From a checkpoint of a small transformer trained on Wikipedia.
Size: 12 layers, 2 heads of 64, MLP 512 GELU, vocabulary 2159, 2.69M parameters.
Each number is 50 + 10 x the weight over its row's rms, rounded and kept within 0 to 99. Layers, rows and columns count from 0. The size before them is the row's rms in percent of the matrix's.

# k: layer 3 attention key, 128x128, rms 0.0784, rows 52-63, columns 0-127
# q: layer 3 attention query, 128x128, rms 0.0776, rows 53-63, columns 0-127
# v: layer 3 attention value, 128x128, rms 0.0747, rows 0, columns 0-127
# o: layer 3 attention output (transposed), 128x128, rms 0.0764, rows 0, columns 0-127
k52 101:44 46 44 55 45 55 50 52 51 47 46 60 36 59 49 54 49 42 39 52 43 60 41 56 35 42 52 57 52 39 55 76 46 40 55 56 48 48 59 66 85 58 37 47 45 60 38 33 47 65 48 51 42 53 53 56 60 48 46 45 43 58 59 71 43 62 56 64 40 45 57 44 48 40 57 50 45 40 29 63 42 56 32 52 60 50 49 58 68 48 56 75 46 44 57 63 52 69 70 49 64 61 39 44 46 57 47 34 45 41 50 42 45 58 68 38 40 67 45 47 45 45 47 41 51 59 74 47
q53 104:44 61 55 35 46 44 52 42 39 60 52 59 63 47 61 45 41 33 54 68 20 40 40 44 66 51 55 50 42 39 43 60 47 46 48 63 43 72 21 63 56 39 56 49 54 58 40 44 36 46 38 41 58 46 35 60 63 51 67 55 43 58 62 51 60 53 54 44 41 54 32 51 54 48 64 72 47 34 58 50 46 46 47 71 36 53 66 44 59 46 60 56 53 44 53 47 39 53 73 53 43 56 46 31 53 43 59 46 46 53 47 50 47 55 66 34 39 36 49 45 47 43 57 47 56 49 50 64
k53 106:68 46 57 49 51 51 41 62 49 49 46 60 21 17 65 51 39 56 37 51 48 52 48 50 49 53 61 45 39 41 57 50 41 56 54 47 49 57 42 66 61 54 44 39 68 35 59 45 55 40 47 48 51 21 30 55 59 49 52 52 52 53 49 50 34 34 58 46 65 43 44 51 60 75 44 56 53 58 33 49 51 55 50 55 43 61 40 49 48 52 50 52 55 51 44 62 63 66 55 47 55 53 63 51 54 41 58 65 42 42 42 29 35 52 70 63 41 52 41 47 45 52 65 35 56 60 61 38
q54 129:44 37 31 40 68 49 48 73 54 33 40 42 58 45 36 58 65 66 51 42 59 62 45 59 45 26 39 52 61 53 53 57 43 27 54 60 40 51 66 48 40 64 40 68 44 32 44 47 37 46 50 53 64 65 58 55 49 61 45 39 46 38 39 64 53 49 48 55 36 71 46 53 44 60 62 41 42 62 56 56 43 62 49 48 57 42 56 54 44 36 37 32 40 45 55 51 43 33 38 61 55 57 53 52 38 36 31 46 58 49 43 60 40 48 43 52 60 52 52 61 42 52 57 54 33 47 46 56
k54 126:21 48 41 28 48 58 58 41 48 42 37 45 62 84 51 48 54 52 64 56 60 42 55 53 63 51 54 63 60 62 50 43 49 40 42 65 58 53 55 31 50 46 47 56 34 47 31 48 41 43 49 67 50 45 83 51 48 53 38 46 51 56 49 55 47 60 40 47 52 52 39 63 51 29 65 53 40 41 51 49 37 67 40 43 44 46 47 48 51 39 47 40 65 47 54 39 43 43 47 50 44 63 51 51 57 68 40 38 53 53 49 76 66 57 54 40 41 50 51 47 61 63 46 60 53 46 46 48
q55 107:42 27 40 43 51 43 58 59 49 28 36 43 66 47 46 55 66 63 41 63 46 60 52 54 42 60 49 30 68 39 59 63 54 48 42 49 38 58 49 38 35 67 35 57 29 38 53 62 49 46 52 62 63 50 61 57 23 38 48 49 40 55 53 62 41 41 63 51 45 51 49 65 39 46 65 46 49 52 63 55 62 53 41 47 50 48 58 37 53 45 35 37 51 35 47 63 43 61 52 58 48 37 65 59 43 45 59 43 63 33 40 49 54 36 45 57 45 37 38 46 48 51 57 62 40 56 40 40
k55 106:34 51 36 44 51 64 53 48 54 46 44 36 62 94 53 56 42 60 49 60 65 49 46 48 47 45 47 51 68 63 46 56 49 50 47 65 52 43 63 28 59 52 52 45 31 52 44 45 38 50 59 66 40 52 76 54 38 55 41 44 52 61 50 54 52 56 46 52 47 45 43 48 42 13 55 50 46 58 51 58 45 61 34 46 38 53 51 54 43 40 51 45 51 50 59 61 41 50 45 55 61 50 52 40 57 64 39 26 56 51 48 68 54 58 49 41 52 65 48 43 58 60 47 56 39 49 49 35
q56 104:51 59 50 39 48 51 61 58 37 67 43 55 57 39 46 40 48 44 51 50 32 40 51 41 54 60 56 54 42 28 63 45 44 32 59 55 55 59 32 66 60 34 32 54 41 46 50 54 47 49 46 45 68 47 56 58 65 52 64 54 38 56 72 59 50 52 51 40 42 52 43 64 51 65 53 63 48 44 57 49 55 48 52 75 43 23 64 56 51 55 52 46 48 41 43 50 43 62 64 59 41 43 56 35 50 52 62 46 55 55 27 42 59 50 55 47 26 43 44 42 54 44 77 50 64 33 48 52
k56 104:61 46 47 48 51 44 49 62 67 47 53 55 31 29 57 44 42 61 56 46 39 54 42 54 43 56 69 39 49 49 60 54 53 54 68 42 49 57 46 74 66 41 27 42 54 35 56 52 49 28 50 21 44 25 35 45 56 51 52 36 59 65 57 47 24 49 57 42 57 58 48 55 49 76 52 62 52 50 51 54 40 72 60 56 43 58 37 47 52 52 48 50 54 73 55 54 53 56 46 47 46 54 60 40 64 52 53 52 53 37 40 48 47 46 53 56 59 56 47 44 51 44 56 43 41 56 69 46
q57 086:46 32 50 46 54 42 39 48 59 32 62 52 60 61 68 52 69 54 47 53 50 51 37 57 45 28 46 56 66 58 49 74 58 46 36 60 37 70 45 38 47 58 44 51 52 49 38 44 53 34 44 48 60 61 52 54 33 40 51 47 46 56 40 41 60 50 60 59 52 48 55 52 26 34 53 59 47 47 47 61 56 46 55 33 51 57 44 32 55 44 48 57 50 49 62 60 37 65 56 47 56 39 67 55 22 56 51 62 69 38 53 52 42 21 48 56 59 44 48 60 47 44 35 52 41 58 49 42
k57 085:41 63 44 47 33 58 54 52 38 52 49 51 60 76 53 61 27 58 42 50 63 60 59 57 54 41 50 63 42 54 34 47 37 53 43 67 44 60 39 43 68 53 66 55 57 49 48 37 43 66 51 83 61 58 63 60 51 40 38 49 39 50 42 39 60 37 51 67 52 46 38 51 41 34 42 42 37 47 48 46 53 54 38 36 53 41 57 66 28 57 54 48 50 54 61 45 54 58 37 49 67 49 62 48 52 67 52 32 40 51 53 53 54 42 64 55 42 61 47 58 49 35 54 66 46 44 53 46
q58 138:56 61 56 53 37 42 52 36 53 64 69 56 44 57 65 48 36 36 57 47 46 38 51 43 57 57 62 49 37 53 35 46 51 55 47 48 71 46 39 67 68 40 55 42 72 62 42 39 49 56 45 43 39 40 40 52 56 41 58 56 56 64 45 31 46 54 48 44 52 34 59 41 60 42 33 66 51 47 40 38 53 38 56 54 46 64 40 47 49 61 61 67 51 61 44 44 55 69 50 47 49 52 46 42 67 64 64 62 40 51 65 42 46 52 66 47 38 50 54 35 64 38 46 33 63 58 72 50
k58 127:74 49 61 64 59 43 45 59 50 41 49 62 43 21 48 58 53 44 41 36 42 60 55 46 35 50 43 33 38 37 55 51 48 54 50 31 44 53 46 72 49 52 51 42 67 47 60 53 59 58 41 34 57 54 23 46 56 47 59 59 42 41 47 42 42 46 58 54 59 49 48 37 50 83 34 50 55 54 49 49 64 34 61 56 65 51 49 57 49 61 57 49 43 54 43 57 55 69 54 48 57 42 51 51 46 35 62 61 52 45 56 27 35 37 54 65 52 44 42 54 40 38 55 40 51 59 58 58
q59 091:50 61 54 56 48 50 65 49 41 61 54 47 61 42 57 31 39 39 46 75 41 47 49 38 62 74 47 60 46 49 57 53 29 58 57 46 34 55 23 56 48 53 40 48 52 78 46 48 49 47 49 56 43 61 51 53 74 47 65 68 48 55 61 58 44 48 58 49 54 33 37 51 62 49 48 59 50 51 66 46 61 46 31 70 40 50 63 42 57 51 67 49 47 32 44 39 58 51 66 45 54 49 44 52 63 50 57 53 27 58 59 55 50 51 56 43 36 38 40 39 42 48 51 65 57 49 54 43
k59 098:72 40 55 68 39 40 54 50 50 54 56 57 38 19 45 42 40 41 38 41 41 56 40 38 46 54 49 29 37 45 54 54 57 69 62 33 42 51 49 66 49 48 56 50 83 52 60 48 59 52 52 38 42 41 38 39 55 46 50 59 46 46 54 60 47 35 48 48 46 48 58 53 54 86 43 61 56 48 49 62 59 41 62 53 57 53 42 57 53 56 49 48 47 47 43 58 56 47 40 48 43 40 66 48 62 35 66 64 49 53 46 36 33 47 55 61 48 64 51 45 58 50 53 40 56 65 44 42
q60 102:43 58 20 46 53 45 55 45 38 41 66 43 59 36 51 46 54 68 53 50 44 53 47 58 44 58 49 46 63 51 41 56 44 41 39 50 34 54 62 57 46 56 42 49 43 47 27 54 57 47 57 64 68 65 50 67 34 42 62 56 37 66 42 43 47 61 56 52 38 48 58 53 43 28 49 44 58 46 61 44 56 70 36 58 48 61 60 24 50 52 54 47 46 32 63 59 45 39 33 57 58 33 60 73 49 47 57 53 41 51 63 59 37 57 52 57 53 46 34 45 57 42 44 64 49 53 51 63
k60 102:46 42 39 36 49 58 47 36 53 41 48 42 59 89 46 52 60 45 60 47 51 40 64 43 51 52 44 55 47 54 43 46 43 46 36 64 66 51 57 40 49 53 40 50 44 47 44 48 61 49 50 61 46 64 79 50 49 35 40 47 47 55 55 43 42 71 33 47 47 43 48 50 46 45 57 35 53 51 52 51 59 56 39 47 50 42 58 56 20 42 46 50 51 40 55 50 32 45 38 51 55 46 67 47 61 60 55 22 61 47 29 50 63 47 56 44 36 66 49 48 63 57 61 55 40 69 38 50
q61 112:54 65 42 42 59 33 48 73 57 39 44 46 62 27 47 57 68 60 56 43 38 64 49 57 35 53 68 47 69 52 48 60 39 27 68 51 52 53 56 53 40 64 41 69 46 31 52 31 36 46 56 57 69 58 49 56 44 62 51 38 60 43 53 60 35 46 57 54 34 68 32 37 38 51 55 43 51 65 64 51 45 44 56 39 55 52 62 55 41 40 59 35 51 50 61 54 51 54 45 53 57 57 48 48 37 40 48 37 34 42 50 48 41 48 46 42 63 45 42 53 38 41 54 58 48 53 55 47
k61 114:29 48 47 41 57 56 42 34 54 36 35 42 51 93 54 60 59 41 56 60 57 44 55 59 57 53 59 59 66 59 40 51 51 37 46 61 52 50 53 18 47 55 48 47 31 53 48 51 43 50 55 53 49 55 72 45 42 49 43 42 60 59 67 53 50 60 46 49 40 53 48 52 46 36 62 48 46 50 71 50 44 67 46 38 43 48 58 55 52 37 51 43 66 49 47 44 34 53 52 54 55 57 50 40 45 60 41 27 59 44 42 72 58 56 52 37 46 66 47 41 59 63 42 57 44 53 53 41
q62 095:61 34 54 53 49 52 36 47 52 44 48 50 41 75 67 44 62 42 37 60 54 46 56 41 52 27 55 47 58 71 52 60 61 57 39 60 66 42 49 34 60 62 64 56 40 61 41 45 44 45 45 48 29 31 64 38 55 39 44 43 63 52 60 60 53 64 50 53 66 54 61 54 42 46 60 49 39 46 30 52 47 52 59 32 32 64 45 47 59 44 39 67 48 59 44 43 35 51 43 53 47 41 48 45 47 57 36 45 50 49 44 65 57 55 38 58 60 39 54 62 43 41 27 37 53 70 47 47
k62 089:44 60 65 58 44 61 48 56 28 55 43 50 52 70 42 47 44 64 39 56 43 50 46 37 65 39 44 43 47 58 53 62 45 79 34 49 42 52 46 38 58 56 76 60 32 44 38 51 60 55 46 58 34 52 54 59 55 53 46 75 43 40 44 62 56 40 50 34 66 49 39 27 48 50 41 56 31 48 45 48 42 45 47 43 52 46 41 32 55 65 62 43 47 45 66 34 51 43 60 63 57 40 27 53 46 57 44 53 52 52 47 66 57 43 50 45 62 49 43 62 57 49 41 48 53 50 36 57
q63 090:44 26 47 43 49 47 66 60 56 40 45 43 51 45 53 42 41 46 39 69 55 55 48 37 50 37 47 31 62 56 60 55 63 72 35 63 32 67 45 42 40 60 63 59 44 49 57 50 43 46 46 70 45 63 64 35 34 49 27 53 50 47 34 52 59 42 52 49 51 43 46 46 45 33 66 39 42 43 38 52 48 51 51 36 62 68 56 45 54 41 41 34 54 42 63 56 63 54 60 55 37 56 46 60 51 61 36 45 68 41 58 55 40 43 50 60 75 50 54 58 46 49 43 42 48 60 47 53
k63 094:49 52 50 34 44 59 51 46 48 60 47 40 57 63 58 61 47 59 44 59 61 58 60 35 54 38 37 69 60 60 47 32 43 55 37 63 50 40 60 31 58 60 88 54 30 48 66 37 48 66 49 67 37 50 57 48 39 51 45 53 54 46 39 38 60 63 39 58 43 36 34 45 46 22 50 38 49 57 37 51 50 45 38 38 51 54 52 63 45 59 53 37 49 47 50 45 59 53 56 49 64 48 47 54 42 66 40 47 38 59 53 53 51 60 35 60 49 47 63 58 48 55 37 65 49 39 55 50
v0 087:46 44 46 55 57 53 32 46 44 62 56 30 42 47 42 25 41 49 46 47 61 58 35 51 49 47 27 44 55 37 45 56 51 52 67 51 47 43 50 61 44 31 45 51 55 56 55 57 54 70 56 57 62 49 49 59 54 56 41 42 48 50 41 50 46 40 44 47 58 55 57 48 60 37 41 45 53 35 54 35 55 49 42 55 47 55 39 23 31 48 38 47 41 50 60 65 84 32 48 34 36 52 31 71 54 53 45 40 52 54 66 58 49 40 53 76 60 41 49 55 55 38 55 48 60 51 56 47
o0 093:62 67 46 48 67 58 45 62 47 37 44 54 49 48 55 75 57 50 46 53 43 45 52 62 53 42 54 54 63 57 62 52 49 38 52 39 35 63 53 55 43 69 52 52 48 36 41 47 36 56 64 44 59 50 45 72 29 53 51 44 44 57 70 54 54 31 42 45 37 49 36 41 37 53 63 49 42 60 57 54 76 55 51 37 39 28 57 66 47 61 56 50 52 43 45 68 49 54 52 63 50 53 50 40 32 56 34 40 57 46 66 55 51 53 33 32 31 51 38 45 44 54 58 53 43 42 49 37